python train.py --activation="swiglu" --init_std_down=0.0 --lr=0.00228
Each number is 500 + 25 x the weight over the matrix's rms, rounded and kept within 0 to 999. Layers, rows and columns count from 0. Numbers have three digits each.

# layer 7 attention query, 256x128, rms 0.0756, rows 159-191,222-255, columns 0-127
451452444451432530468496496458480486475464483563513459494513492460418413518495528436441469508501510509500508457494512497445445435521475441492582387529481479465476495489452528485511482522499485558573496522500562593493443562479523463447525474547530566502512481465527502473513532552434539392535430484458460493470466428488488562555477437465503489482513550500546426513509557492465560453455
499501481510501490497523488480497516494505503526504495507498501496491500514498493499509490486477511492489495500512496508488511494521497501498504503497505505502506502492502501512518505495494485502523504508499510493491504515494495489494495493507493497503496509507523509486485496508509504523493503494508508509496503500517513525497513495501521501498499508503509505498521502502501506488499
505502506500487484503504506502509489496494494520499484500495496494506507495503523494490504494517499491493501502498476490487513500481500505499501501498490481497483522497501500505514497493504496513495497488502513491492517514493501497497494508490490484497489480500508508486491492498498507510504499497514493493496482529493510504510514483523513508501505486506512492501502517510506497491508
500502519481506505502471502505495497508497509492493501495516501520493493494506494504511487500495516485519502494504528500508510483489509520501499510494502517491496478493493503515500495518496491488470508497511489497506499500505482487499505494509503505502513513479495508497493493497507492496472498492486503505502490504512494502490487500481515498487486503497507486501503493496481496519498
491494509489504507505519491512495498485513486510497496492510508497499501488495504490503508491496488489503507501507526511516510488508510484518489498502511490510491504487480512500493495505505510487509506528504509495509511505501497481506518511489503502500496505506525501515499499507512501511501502493489512489493512483508496487478508499511497492512481479514500499502496495494501498503505
483502491507518513511488502489498498496508506505522489490515502502499496486498497502500503501494496492507507494507507499495517492485489493517498499495492503498491487513497500492497505502509504496502491510505489500490477488505500500503499503514497504491481500479517486481500503497504499469502500485516503485494486493502495477497482492473505483495512504496482511501508496515490482520511
487494511506501491501515501486504494500499491505497499503505511501499499507494503493505495466489492509501514489510509507493497498504502497488509493503516487496519512507493499501505500499489505491504494499481488487522498509485510493494495501500500499516504506498502503496514514502495503508507505490495526514493483502520512502513504514488495485503492499503493496510512492511500482503501
507510502511502512492471503477505505502514527511516505495510510495490503488481512496511495526489489496503496520508519487510499511505504489509496506488494505497502489510487501497489501511524482474496487499498496508483504485512491506491521511505500504498497498509502493480498493507502506493505508492513491515500511495510502517495487509499511481503510506501484494509501509499493477513500
508490499503498490510497501518487510523464478497487502504486505493500485519510512502506503467507510511504507498496483519501497501508509511485511494508496492474505522484507493522483492502499525493485515493493488505507487509471515496489494485491483502513507493490476506523512501496501490505490485513477473504495515511484495492512512506501502506500488495481497513500511496497497517501484
491508529513520485509497470485478510504483477505496515496482499495510489516509520499486515469517499544484488487477496498509496495503497499499499519501505512480519513495509515520498485503521491487518500498491497502499504507476499485508490509496490492505508495495511509504510501485485495519509491487498487520502495506501505518484501500496520509517503517491464501492483487503507499506510
524472517507503490503493489522486496513474477494480505506486510498481509506510500511498519487511503515495504481495507518508495507505488505502497514510503498490499518492500497508495478501515504507506513485507505497496491510455515492506506497490468497506515496505517511519532492483502503508498499518473503499504489526484509495493507504495494499509497507495500489494484503462501515490502
489491485489472510514512534518517499503507500497505506495488506509504501510486489506503491503513498479501520489510497498488512515496499503498517486504530506496503487492499504490494528499492520499480495503478497497522511495524498496492502495505504493510491489492487484505488499493523496489481516503483487505505505502504482471518514507490471488490486494509513506514497507508479513499509
499504498481506497479507500499495506511496496512496496507502498502507505499500486515497500508492505489505513497505503501500491511507505495507485494493489511494514491488516502499516501508489499504518481500503482492474482510514508483488500496499499488491509503519508504516502480508507506502516506498491491485502507509492498524506494500493481496505522505503493537498494500498500485503484
505511501505504494498505501489489503476520507506494492515507485487483485491494514489498515483498484530499481508499503479513483486516503491513507511497487498495510515492504508502474485501508484501514507500500510500493489508493503484501499512496510503496502514498513499491510508519498499536512486493499493498500509501493518519496500500506490517511494498481487484481501476490500490513468
507511532496513508503507486490510515473482510513497492501503484490487483510488505494498527485503491515485503498501503495510497476501491505509506507516464520489508523502500504490502487505504481500500497496514475504502524490498493494517492512492508501469503523503504479492518501523488509516508504486492504517511509507497533504492494524508512519485495486514498504507500497501501491500489
483515504482499505495516504507502501502485498493501489501504517506519487495482514500506513483512490491507504504497501506501506467507506492506495497485493508521504509502487505484521509486493506485502502504489487507504504500515482503508503512498506517485497508520484472506499504516503488493492502498502482506485500517524502493501507503513514482491509500508515501517497483524513495493484
490491483521504517495530497507523503496500501492507508493525491500495491518503506493492485473497506523485508518503530488515487502503492519488508487504505482504508485499514473503466503502482476495519514528522490497493508482496496533502488486494498519470502505514522495507494494497491523509512505498504527486515512484508517474499501492497520524531494518495503483489524482516513477532518
526487493499511513474500492484481489501526504506483512508502477504465508502488485488508510521499497492516480509514467493494505506491509490501505494492480463504501505520507493504500495491498493520501495478523496493480500504512503478500507509506515496501472483493499515479484516523519499522523495501505477513505506483489498491503505495508497516493509484512486517501490514473493507507495
489523485485525525501529525518509485510506496478491484480539488508526496490515487497520505470497519497522528532511512505507487460529506519498517481492496447527521480490496512498474516508487489467527520520519503497536487501497489517502475509455507538491514502504481497492479527507527503503516504485505524512495511470507525457510530491495532524498507498506525471503485479524501504530528
495515488489511497499490498535491521499490508513503486485504460510541496495512470488504516497527519485512520529485483466504518516492488474511510481483505524530520498497468491491480516509502536491473512534471507492523497501478473496490501526499508499565493464510444486477525496508528506504525502484514497517471462514510514520472513495488474503478497480495484480473521500481489486511526
508508470460500490549520529492573507506507504478517477447518501522465498495531507535489491493471507503465545461567540492479471524527516521494485467496495461548495452488474479521415497556496453482547505518508506500549500492492471538500461465448515492503530490462537501524482527494507556502443518507457545480563537452485522481553495491482513542499486506535479474496513497478514496541516
509492503490502510496486473530483493491502495516531509458528461485504465480506493483514526518516514477539535511485513496530524474502487476479472479488510499510525537488500481505503529471469496464500511510505478476497516486508531471501517494464502523476500497492461513494510489520482510531561496473523480491474486499482523528499530504496516532506516474502494501511499484514492486521492
488520484503511490508494484530475518514460506498503491456547455517559483499513492498485506529542539425543563526491486485500516428524487488505495473470519490535525502496459467517495529524462540430455537526482476508562501504510513518518509477478498535536487462509431473488491523508520520508546526507499503525451455486517532509466557526494511520460505456515514503492501461523524465494551
489517477483473551520528515475484544522518526481553548527489544516518496555499539531508542543454486539466470470530511482436453524390489506552480514562467451473461499523577543573511506485498499542504446504518524541501519502525512446482479498548519453431518547481589537512472512469520484498526511499477507503565531430536452489533443580493507524481480542446534508489509484475479519435481
530496501492524547515524517501516469460511467558460442502464500503416509460502523507497484449515486524439511478565489540521463520568466532512508515459480452585457481499541447520416526551484484468555480520520488461536469461546462566452492522432515550421549475484498495494427515551482574475503511479500576468580482497466509512558514532527542498510535500508495522547510478478498534517476
485547540447462450513528449515487549532428508529491542529502484522567564537572528518538585545453545540441463512539522553529460475461503457435548558538446564452522493593520526418445534459492456559491571539504442489476483465563489451451466545533483499565452480516487499494567510536465523494473516519464472469473486552543503446520492444452549536511478493495527473422556493440493491509512
515429494481388512474527396517481447486523532476512503474529440491483568557452486457488560456484536466484566427518544493586502488543502536505517476483481442456508434494528504477541496499462478470463454479501529475457482486490558533536486441521486516393496524497501502513476463471537474576523474541527488535450478471485502524577518378457561548483494465512481505491492488546555464485431
544445514518461528472474396526490514396523520509457486504485510466530494529456461506434561506525565490463532592463539522520447552497459451513484520457409486451454522504524507584562557497496548476465531598542533451447512479485421502505498515524514525482445516485474514512482493447523450481541486397547528505481471546541495520484431501555460457600520517465504476506503552454447594516417
555530536459455548543478528481452517536460449497547471566557473528569558571463518459488452533539432551497481548503518472524600544488423471482455489477518514539496506516508541520465502532523568560519549438460453485447487442508484516494540453487445575517495507476530436457457502464510538506520586426480426557451504430484480545542535472501477492509484393457518452453529489438511580508539
453482525494523494532452460512400534435471543586547526557473441498448506496510435519569517565518489528541549538486446501459508522462447470500497510499490453498553495574500491557539440536529532388505505472449513549484557459439461459484455487511520548539480545529516505555502490476531425494545498464503521489515538472520421527509424484520531487393481497556437470475520467536489501457482
477508435414486515507477476500491548461504519417563516539511432529516447504572526524484493531575566570465472512381500476554501488455505592525518488495487477504475573519557438446478459511525397511502503506515529474477496369509518514461469515508446529463580501493529496576474488432510442569538454503434517491480406497476513553585525549492497517503483535513475534483537517471469546437520
456498522538391415482601487514470455549440544505526506483491500515502552462505558564498468470519423525459603495484472535495492497507523516578514467519497515488480462509453490453440592570470571464506479485573440477499471569500499521396479423471479464496590544518513544445542514488482499488476500404502537517522472501526540468458523510613520454501527503520583529526538503481520470435505
509511424560493605450502534480499442486510535546467469490473549472485529511560463414509465430555474509542544515436485501466518521438445529449520506486430484470498504485455541453491508546509555501539522531475470477515526547504461550478555504512456501558518495498506521527500583511519483525479509584507527446521451591467480474558544510498442486432547537505490502536479462544477460561566
463506510474513529515502456459536539505484471501525495535490442519524512485413486505459545486534547455504445506499485485536503495503468506542524476472501521500460523451489539472482502503473541484432463502486522430502513515572558477536523506512532501521477497471457487490559434498543542517508476553544524472482520529465551544554480526519475542507544438534438543521531479543463452489426
450484467473467509477482508465510489468470481558502459475510526462438434517495518457465449519500480516484503452498494510445452451521472463508545419521477468479482496482491520491501489515500492548570481513486535572488460520476523468461525494516502566504501484465498502485519505542450521447527444449460474483460479433494473534536480469473470500490509525519522457516480551488445558475461
502497549507505515497462527503488488514492491469513521495504506519506504476481496513495544531507509532504504491483515520518495519493520484524517488494494506473508482512501498479496496533496494491494509495512511478501485490501494504502527509505521494509504480495474478508534508500471461479489511489478495496488498492497475478505485524468469502491502510489484503525454479480488496513488
491491496493500504496502520488475499513504487477497507501513487527503489484492463509506491524476510506510514517492530517496492509489497501523514498501514507505500481529487505499490516510482480486503522519506518497525487507507497504530492480520527504529510518498501506513535509526506497483485523493480517497493502465501473469488466525475458492507489511493501514522487480495492507504488
495503466525484487493511487516531501482511492537510483517477501485504507521493530475512485460526487505495504506520460489494502505513484511484506502503493503487503517472483494500508497484515496539499475498501511510490500489485488508470468491491485493472506500487498513484507501485502542541529500510536496520530497495492516500503512477535502516496515514500508490483515505500484525491492
502497500510511494499467478518504495505486502499512526514505496487477516511498515515485518502491504541494490493503499507502493535532514515483499516489507515459533522493508502504529485496490485508521495486498482502504500485484503499500480500512511475484517491491490508498501493510490513531516475497502507511513518515509494502522502510499498499525515517487485501467499505494494495493457
522512482518490483506526488503523503492521537503512495500495509483490489514513494479496488484499495490495522504490447506495490487502496498505499477504498515506489498502506490495479512483529525499486493481497509467498516498503521523488494503470452490475499489503478503503488503510502516535501515519512507492525500516507503521502536494510519482487514490499519498499511492483485485496511
514497497493476510514475482483493513522474484497497503502483496482491499515514503533484512494495504509494488505505493527495490528529492514505511485491488506495485513479538518477513497512504497502478519509497514490472494507483469484518487500511494446507503490523510479503473483514499511481474483520502478490484516510497488482489489479518519505505502508500484503488493488480485515505490
481512490498490497501546508502517486494520525495503476481507502510522485503487475470508472464527496485501523498506479498485508458452483499507501496510506505519465504522498494490496516483490515501504497471504504485518519479521517508483488481496470522481502498482506503508482513511531507514509504496511502484511480507493517477497510484488510498495514498489535482483514472529479483494526
521498522486510500520467498513490490501465482499508522512492505486486530504498510507482529487471508538499480479490506511527499537519494505483484530526513507477499499458505540478532487499483490507495505510508523494506503503499476466490484508504512476501496515493487515502518489507498513497479524477491499497488495503510468509507493488513490523523488510518467490503477511486536528521485
509503516484508512511490538477456475482501511458471487502526528535501503490472477505502510489477512504523498504499527487532473503478492485509510492504503493475478491488500494478476503501471467469506518492520515508521477493516460487524512507509499535502497517484501498508479500517494479472473501476479506497497517501490497449484476511477482505505499489512467480519485491488510530517482
491516492490509490512483496470501499501504489495509515506495514514511513509483509495468480518485503547490491503480485463508495527516514490482500480500495506482505455493516503511503503504497509480490483507497521512482501497523469500471469530512527464516482491479498503496510498491494497476507496510507509498500526486490478493519501494494507520496484487507480483488511522511516509534488
488481487497489485496491465524531506519458476520516513509465471488503502499527516526499531486493492518495501476504491539483532500528507516491503515491493504514511518475521534518538474484523516527499498491479507479501483500469535518502489471492501489505502497532496502500519480482485515493513507491510505479509481518500498525492498509540506484499478510482518491500493476485517479475508
478539498505487514490514476513516517546480508488502503478475520497494487505509490500521522517491506462488507512497470520497498473513508470502502492485505475523510507538511494515540510469493497517498511520501476493495483508510521507512503482497502507494493500508499471500478509492514507491489489506478485544504493508537513515529520499517532452501502506498522490503499482513497499503517
478511479504521516492533532485469472513526518491510487503511519530509519500462468494510493502473513502506504536516540487498481470435504500508516501516481503507474496531501480504511524502496491475496495510532493529510499486515489533513515517526484532524489527516497510504477512474517487479492527507511518518500521467471494480464480506487507500491529510510516492514478478532501485479508
494507460510496516509547515507465478487512513507492485511504517518509476492471500489514512503514515473509495534504525494536503437474499472499507483508518511522492541535479495484517519495470483460505512516513464539498491492518514535520519484483487542497497510520495515490469514508486497504504495506494484523486502503508531521472507532493522490522528475481529505514492452554492493496495
490506488524466501503524503513499510493482496499501505479465532501495474507507503487518503467496481465493517537498512510473522471529492487503508486516520537516509508529484511470508511495517505479514507521487472486504518489473517491518490453496490509515518508507491495494487491519490511502477512510479500516517485525514516520477513509514487484517505499477537500504495482532471475484517
477502496494521532499510541518494454500489474491493477511552499535506505492488493512498492487457523502513484508525506512496501458472499499515519470510504500499493481507513521502488497496449502462494515495524496522511511499545509500525527513497499519508487524510493521536462519495520496524467482506490493518504522456492523459519496499488538506485491501523529470510462510540498507516495
511498535504495491478505480525496512492511527509496499517514494503524483512496518478492497531516541488541479503489516490511494490475479515488499495490497495502496535526505489522499519489485500510477471480529505503496489516503506511510517502507473508471486483534523506513499520494505502497523487508503520527473491519509482510471497499504493529512523487503529508491505482491502503464505
495502519486482506513520498496496488471480454494490481478505493520533477500515496516529493475499544515509523525531532493507538477499481504496510456525506509508531491496489491491479516486465510461524510496511514498541493481513489505504520516483504527515510479507478489498458503491524499490486509471519517499503492494494515471484501499477517518482488503512524471521469493509497506515515
503518478501523468484512506502508509493481522500523506489534483532534492497504487502497520517511522475504502512490518489517514490489485474518511497480503489525475493527471488487473506486478504489491506518489536495528495477503502531501509495502496529538519457477458494466511497491513494487519522516517514508490477504527487479470528459491509480483524483519500491494523501499498497488521
553507480497487495540519526454542526464495503488487498488496496571505514501538497512477493499461520529474535472562520486519504525545514494496488491488499502493519505491516487523421497529506504458553491505502523514541523453490494484473495502484530483508536504462543507495531528505490542489477488490487499492569515491462510514551478508462508555534452551536479510496517536472505497522520
503488526503499525503521483547476500481478522497522508489490480514529475527501484489531511496532528502524508534480520485543516484504502490504468471477506504498494532534493507488503530508483535466483484514491463490477493499492516497545505487486473515482479476516494465488534484525489512495536509511464492534470491500566502507464511539483506519486507491498502511507507479520494503501501
495509492502515484506495494533499511512467495479482495461526468523537466483537516512534492523526535457540524488464487457522516473541511458502472469485521470523534521505464473491491517482501532463483498519484468487518483522480511493509523526466489516531451469506435470480515477534500524499518483513491489542469469509505527518456553498492510496483496498512507496507467471529510474496545
477492458481496536486523520513492526543511522464532524543502536541488505539518537525511537498460512517484503475518499508423445522461482534554509493545482446508481516530549529551497513503507501531511473495506508518492505512511518451487484499511462460443517506542568530518478503478512489491500522509473508555555532471529462474515486539502497503515474530469555495502466468487503521443481
515523476509513506521547517481533465493479477521457480480478507488460506464494495507528507478510463495417496457519504535519451510558501524518512505487475451563452490499524449522482530542511453478560498532508501480509476503572492540487488498444510542456539495487491475490450542579471557458519519483503572499559472493507499498564496509525510495495511481490486507544499477514465494507508
499546569436495447523526468513505548530460522524477529509505530511546554537549513509501555544460530528470460519528512546528445464470513468451518547516479563476513490552487494453438534475479455524513560507492465476476510481539497457465504534493525513535446482499495518510568514533480518520500542518450498462477498532529481479502505484460518511498489468531537491472540496446496495517503
516439527487420500481529421512479485487514517491501501500565495505473557533448477469495525450496539457486556438504564527556502508550514532510502496464478478502500449482521496484505505481480484476481491480511534469475509495516576525519473460509459508415480498503489494508484493492544491540514483538524519522451495466469494552553510424489530497495497483513486509503499473532552462499453
519471528507466534482475424509502505441525511510467506506476528460519502531488475498457540489510540476444558554467518514517470519504469468524487514489435505474469534515521485555534527502481546482470515557514532472471503481464465497499501508507492527497460504487489502505493499464499457487546495436525557494492496542531512511484444514533509480579545508478486487514508537476495541512447
510519524475483524531485537498470513534478471507546471555554502518533553532470520470503475522522435543515484530497527486518566530485457489488487481471514494512488505501502540500479498542487548534514517446459468492487492454527502481493527470482476529527513486472540439454451493459479524475510588447492437560459527443477495519518526472481477493506520428478523467475511501454500532518516
468497496506533483501471462529442510452501480567519523530514456503462533487518438512538515586534509515523519529492491517481512530485462462523474522508482459481519478556498519559533440495541524432498511475473511527526545488426488492486469519496509549553475532511515513512509486447541457489531499481512517495506526472519456500503464484495510497424481511516462483472493488518492482470492
469494434439489499507480490479506525488498514430534520530534473485485461504581512518480509517552554559449492483420476454538485497498494545528494477510511491525496553498539483457478452513511425516504496510506486474490462413471502508460471526508473546482566497505515484549467480453491464543527454490439507499499436487525505500560533543496522504506487523496471537481510538486486537446525
454475516527410445474575479500485467538469512494519513489487466528516516497521537546495472501526443525457568493486503512512484526494514505544494488510493510477493484504467509490454555555473564487482483452577481509475447539508508525425505440480480499509581529505519526468536478481490499499476470422480524521504489506543549469483520517590515495509519509526574554532519503489502472433514
493504420545508578452500549491510469481499492552507492486465542499484532526518457441500462443534483504523530497438485499484522517449475522473502508515461464486460509484451531472501500548492542500539534516496464498527532534488469531470523512510473494524492495512509511528527533500489499525482545587496504451518481558473456493527528485516444483470539524489520509513464471541482504560523
# layer 7 attention key, 128x128, rms 0.07, rows 94-127, columns 0-127
440518531493475523480526495471473521549470477493540531487462504473496465483489524482595478454506554568533516472518452433450538489467499509544537509507479503489510537444507509534465506528463513539532553517484550491593522485460511497514481536572570529516471501447526500603550486558624524442548495515502485454538656505548516497562432466547589546484525502553470527496570495443486475473493
510512458467547456411514484478481503465488539525533537461546433536539494512417609485500501456539494388474573522464529513465485565468539496497505440549545567476478547479503498479519516476569530471545633559539507475551445465511493490549523574456505440517448484455569479447519512502552540516537501493476447468521468463463509550536491595498484525508543524482537467500492511512551583478560
488510482510509496504504527497512476495499488496503501494503493503498487498498515500511494498495494507505510504494500498501499506485512505500498491507475515490501505510491483503501504496499514496501502491500504503500508490508505493500512500504493517506515496481499502508513502506502513497496519510503493514489501503495510495485498483502503499504508500508498495490507485504497496496494
492506506518513495500495516481527491489484477488511512498485518512509488505485520494506516507495489502510510490482507512512500503487504500505502496505485516489499520512496484495496502514501495475506505504484503505485517484501502507494521505502468500502513485496492486486506509486511504495504521503491505502498507502498501498485510493494517499502499510518506506509506504504482484497489
511502501483491490498511474512487508503506514511496496501506489485502507495511500504492495509508500503486501503505514495505484497536494492501512499499506486512509500501505498498507500487495504513483499504502495494504485511482499500490491500488516490507492502516507490501475495491498502505498477501501499488510504510508501507501516503510502508513500508507505504506501512504496502494506
488497493510507515509499506496486491504503503496490499493506484497513496496500483502505492483495506506506506504497490492509492483498502496505508497502499491510498486506502493507495495485503513503498506503498499492503497496510509508507502507497487517508503495507512491499492519500481491500495500490492496487495493489493519493482479499491501480498511507494504495506507505512507508499513
518509506488507483493496478523491512510481489502503508508488516505493491507498508513495516506503494510492484494500522495498501519493493503489497515504481489500517521480507501505519496500493497520498505501501506498504504512485497492517482487490499497506506517495498501520504484493502503492497490514496499502496499507482499509508516508506490523509488514514496507498494508491496513494491
512493494490484481498502513531501492504511519500508480510505487490498505495500498500508499512509497486506505507516503505496478492494494506505505498502509505510502511492495493479502493500502498523500486501510493498511493507492497501508498493494508502490496497487485506501482492497499493501513498485495512506497504511492503507502492510497487505483500499504515507503499505498503513500507
503490502506508484505498502516496518499499490491505519511493504513514496500499498505500530493502506505495497495494505497504508503491499505510500492485499505496492515498507503505489503496487498489511517503487505500488497508492514488510513491502507490507518506497499501506499494510493500496499498511501502490509506498499498502493511503501489509504495497495505494517490482503488510498497
493499500483502497490511505505508494491519511512504487494512482505493502491501511507511488523513489490498499492509497496504490502500499490502496492493498509504507495504496488491510481501504498524489489498505487505508501496496492508505498497491510504487484505503500497500482488485499501498510501482502513499499515511500513507511501515493508496492506501504515517504494508500503491505510
487511499506494500499513508497502495486501506512497487493496500491507495496500493488502479500493493488498516511511485506505487468514515499506499497491488497515505490506487486496497505494499502505506491503480493497501496493507497494481502499501496516508492499502503501492491503507509496500493502496495484505503497506510509492494506500501499486497513502502512502511501497518508496491496
497518503485487499496508495511508507503515522516495481492506496493497485497507505499514490522504496497504512502516501483498482492491501500491503498494510515511502512499514514497515503505495479513485491494498483504519503508487474498513500495489500498489511519493481500498484493509517502499510500490500502506492510504478514505515503513514513487489513505491495504506489500506484495496504
516492505498519481508494486476497498516514513493503503497516500505496491502500501500482501507503495517497495504486505493497511519498497501497500501498495499488489505506511504488491499497507507480482512498514527494481492504505522493516497503491512488495512508500513506502507503500490495500518497508503524503499510489473508513508489504496504492507494502488486497500493498489492504510516
518477493524513499521506516499493489519496501499502507504501505483510494500506515507496520484492493503505507505482506522489534514503498515505521484507529497503481495510499517494479519483508504463505510534491520492494503490505554510518510497492501509518516482508493496505488511490467491488488518514509509488504488489495501498487499495516498510498493501487488500504520504500481495494521
510512499495492524484519507501506499482513504508479477513510504479500501504510500495519498508511501486504498509510486518517509470501503509497506501501510512505494497486519502495492509496503483505507503503492481503511501512487512501510515495498491509510493495512490494488488503496502502493496492477500504507496498498514497475481499502502511483482506491488497504502492488499513498485501
481510504515498493503493496514499499509496475505496505479516523503489500487499514496515517499487510513500494499489463511493488525534523482483519496487514485499510480500494495514474527494503497498497501499496483504510490493511523484497516485522483518524491469487495484496495509495505500508490513519512500508513482493489501518493514510496516497500507518515482504507486480497513480507505
490483489522518512516507511510502496509482505499515497497479495497530498496498502504498535476462488496482508491503527504500514490516496481516537463501521502505496502512511497501500492496490500456507525513477505489504485486524524516499510498503463499493505493516500509475510515517478493457486494508495476482538478507499521502490484490500482512505501480495501498513531495520496462477514
493492483519488515467505509501502512494488493495504492507496508495531510505461478486500486479469497459500521517517497524492493471519507483504507517514514495513497481503475489492474520515496486475505488468517497514529497506503485513490504503489458518487489491539501487491512513497494510491470504502498458496497495485507484477495484507514526499513497502509504473518507498527499504513503
481517518511495492513508485520519496482492481511497490493507495504471491460499510491507497511495531502493501504499472515504484506517504482494478524514502511482521478498467471510478504492501487509498494500522472495497502518485488515510501477496498521493472515477508485498477496501489506514510518496498515470503475514487512538511500513498525514493501505524511513491505512482506458510497
495493493509519503494500491515472476508483491509525505505472463529509476517508484514494471476482481494508491492502497468506506475511510492539497472464476505545503500520480483512506481463462488489505495485506501503486505488531499530485473501473516516499494495527500528497493506507543520498479488486513516514517465514535474518505501504502482526530480494496530490495466515524503499500536
504517524508488509522495535550522521491479487462460500483525552529519520505475518503518448548498511474471483496493488502509503510476533504470526518518534479506494486525538548500513515494462473504519515483506522540481490458488500469507476470534480500503473511496524500493487474542503485500486469513470507517527501523509523469483476457514518473514495497520502476525518493522461516477500
521470497461476488509495501439499500487474500493498500507500487465540499538525460509455529498500495506495483496487496504529509494514507485502479495498480510456510491476531505497517484541532485532486505487515512476523519505483508512512519500516505467506509514496514492524482534450509517518497516467502511488469561505509450514518477567488476489479457485526454516496493482476488467521509
475527466505501446519534516532515533435434457485504488474550528482460507457483524460506476531511570480452487512485445527539451559533503434462492552526502503460533460514506419508473483501483498482486498534522498527490490510478483494520493519492477495488436526458516487435529484531437536478491531505480543449548481512500530554484482461442549465487500464586533535470545498461516457537518
499467505503505483513479489513415469514492522510562470497452447496520445494542446493500527507483435520503481512487470437509527489467488539541495479453451532530502558464474434497543480458495522491496491501509479465533488521543538545503491483470535491521477410513473507512509529465531491513534480452546552489486462501553465547539517534455462540503465491431492524491461510485514446488556
534492490481468524519525502515526529441402455464522501506535572502530517561467481467531398459466496459487452542483482518539479523460518506520519540477424511530504513530508463509487446449442495467550486485545474513483504489518504536505461513475530428523456490539540533504461536513541540546481485450481561535481493559469451507522446477455526507530453478494533512471455448531523526456507
503535479499517545486503506550537468497525454507509547500542460476482551491527548469540501452476442465549535410516493496471508580537456488499528466519479458544510514601464475474489511470485480409454461481532529443472487465503476578565498564437555553496517490501474496546574460531509520469478472446495469477518426519489616481476499500496540424471464492470560537456484528482474573498506
409478524522482464533522526484503457523469433510498572584519500460421454505545444473510510544481552481516480466510608565557497486526435439475498514551424482508502482477563486483461490510499515478470474517561453473501506515521515435463526560536566467527497493524450497401487575503488487434504471555491470464472509505495495442512439547522431569509502499498520471490529501489556502551501
431537473507443477476456436512545495547438526494502546451513448565467506493495471424592567483485488486508538512512546493497503448475541573467503515529523439430545484528520503479527504521433500554552498490490563464494455503476439491572534458444495514460492532478547501555562592468542474467461475554511497490516581489517508503551559424426501511547451470449512468536552532566512489479495
544440431467472475474515513457500496489390481524495479521527442497537533481504484459434604500485583552512511571545533482475483486519482465498504541503446490499479475485410557497498547531477492598478527605528450478504507466519470502504491539598522511500493532465472451563484519426507513525529496422499478496479511552464526504521557454460518477468492489489511457482448504443489522551456
480538514484474510547452479489448536509473490515544571541546463524522524511531482477448447541559459577541570516481442507429513474557483561506517506489494468553485522496563424485508445508569541511489531517503459508479506527541481558542536462491481565491514536446506546471452527426589468514459572507557521498562480495456465558483481571575448459519512490600477503521579470544533542508431
511475487434505468469501515500494492424459534504513506466519422532428546578472552475468474496466522554472525528559486533540519443499494465515494476406482501596544531515480591525513548525540467496463430549477467520507523529499493478474458445423442509526503473446501501545502474457500526506531558538517478450487522515433427455458439499533483528428514483435482517564499496479513575518472
404465517502520549515514481467503497508470522529555529512482478460506528445468495492585503517486518483504490515512506533558466456475509539474508512478517490479511448519553389502461512527504539544522497411459603530548561406439509533472474561526477467468497597461494537518431483417446529521511505501456484411445492538490479584475528566538483470456482460466469513445475532464493566483484
489580491540478557562513521583483426522465535499432552500547466486542525578460497544517464525498493482450465508440459467526542430512499477474486455567526503445555546511497432458430517544500504492557481561541479489431550538494468501476438442568515475493515485555527462470532509550589452519457465456515452483435435534510507542464511484454512453454466477468466469492474569480456400443514
468505464558512582499510484518472518525494556509489465516476508572542512483464500553495519507542499462490496485567464481487451593468417560434519434486418474486526451528455574481510530544542577452462455535463493480538499470536515538485505456455471547483514541560479446513504560631537475585498528486467498498512440531512470476532513475522522494464500548580490443527478475445527523490546
# layer 7 attention value, 128x128, rms 0.108, rows 64-66, columns 0-127
499488476478469535515461442486544549505501461529481517495431534519478509524550494564509480491556540525420549488488500458521485484435565467513503490543479455547495499520532489459424488511488521469476477536536591542509465530515506465486573489510520533465494480525492469508487471457525510538489538495480472505493460475530523470531493536507501540517552525461533501494518482487474493498471
511439496547523495460535440509506478513491518535509565469447487508521518540534493483493519465547462522482471508509500465470495509456515499469511555482489594487473518516537521464497534518554490513469526440484508476506455533525516453503445472527523530554467513507502515517525518548483462444513540441448538510536512580522454501489477516501476466503486453496539513483475505546492515512472
515531516507503464495514500488470443470526474485550502487502567506525506471463509451530505512506526496456552474569497498518543501539534507420512448505500511548530510522535511508509430491486540462492530507520534486523493505479501475505459473525477487494505525488476503537472534494492512543500436470545483506488464545487479469454489518496511490515496500505461538441530485462503494524535
# layer 7 attention output (transposed), 256x128, rms 0.122, rows 128-130,192-193, columns 0-127
520525512525523531479501471513485476525450518458442433495469560497558457489550493470482491543481519454493557572506464496497494521498482462515492510564449502566479520492559483518470499541465507536514552529586632566506517558448524505481459559415481552499474515499499464513476539422447552503525516512549472482444521501562464501516476505562485490522513534509490563450472492528505547484522
512533516492513466503489484493420468477468503488513503495561540467529474503535383525519507504494498485455467497457525518517509488478465490515451468500530560461424458465493516494521506518511550505477465485490486525512491526542483538534439498466491480527529452454575491555494480507524540510445504574533513491494435467522506550505526506474485536494492434501510568476536484542481562544499
494474559518488484452477584465556456485518486519568508519507523476495483499459483491491471560481494466514522554444534530466445523502471511456494487496503515479490543572449501501539513460528532489472524513527595449501519472449514472514461472528507496481472438506516520469510481474473490480542552454504489484477512480502479512529499463477454541570512532554505497560541466451513535536446
509511517500528538500510483480499483533461531449454446497477537493537454492537500473473513531499504458504546532499484485501487539510494452497490500529456503543472527470529502499490486541482492535496542526562598526495494548466527484499459544428510505507478505500484461486484543451481532516523522522539501499475508499549463503493491519540489488493489514502452542472457492519505529495504
501528503485502489499516493463462497475468506487525489492538515468522489544499419517527512499501495503468458482468516510528502481484466499513464475502511559463436477457492502503518526499511534488501455472480488542513465503543483532520452503490508475512521452452543474532518500516547540519444494551519506496520466479521511534525510475478487531488491450510543527500520473533492557524488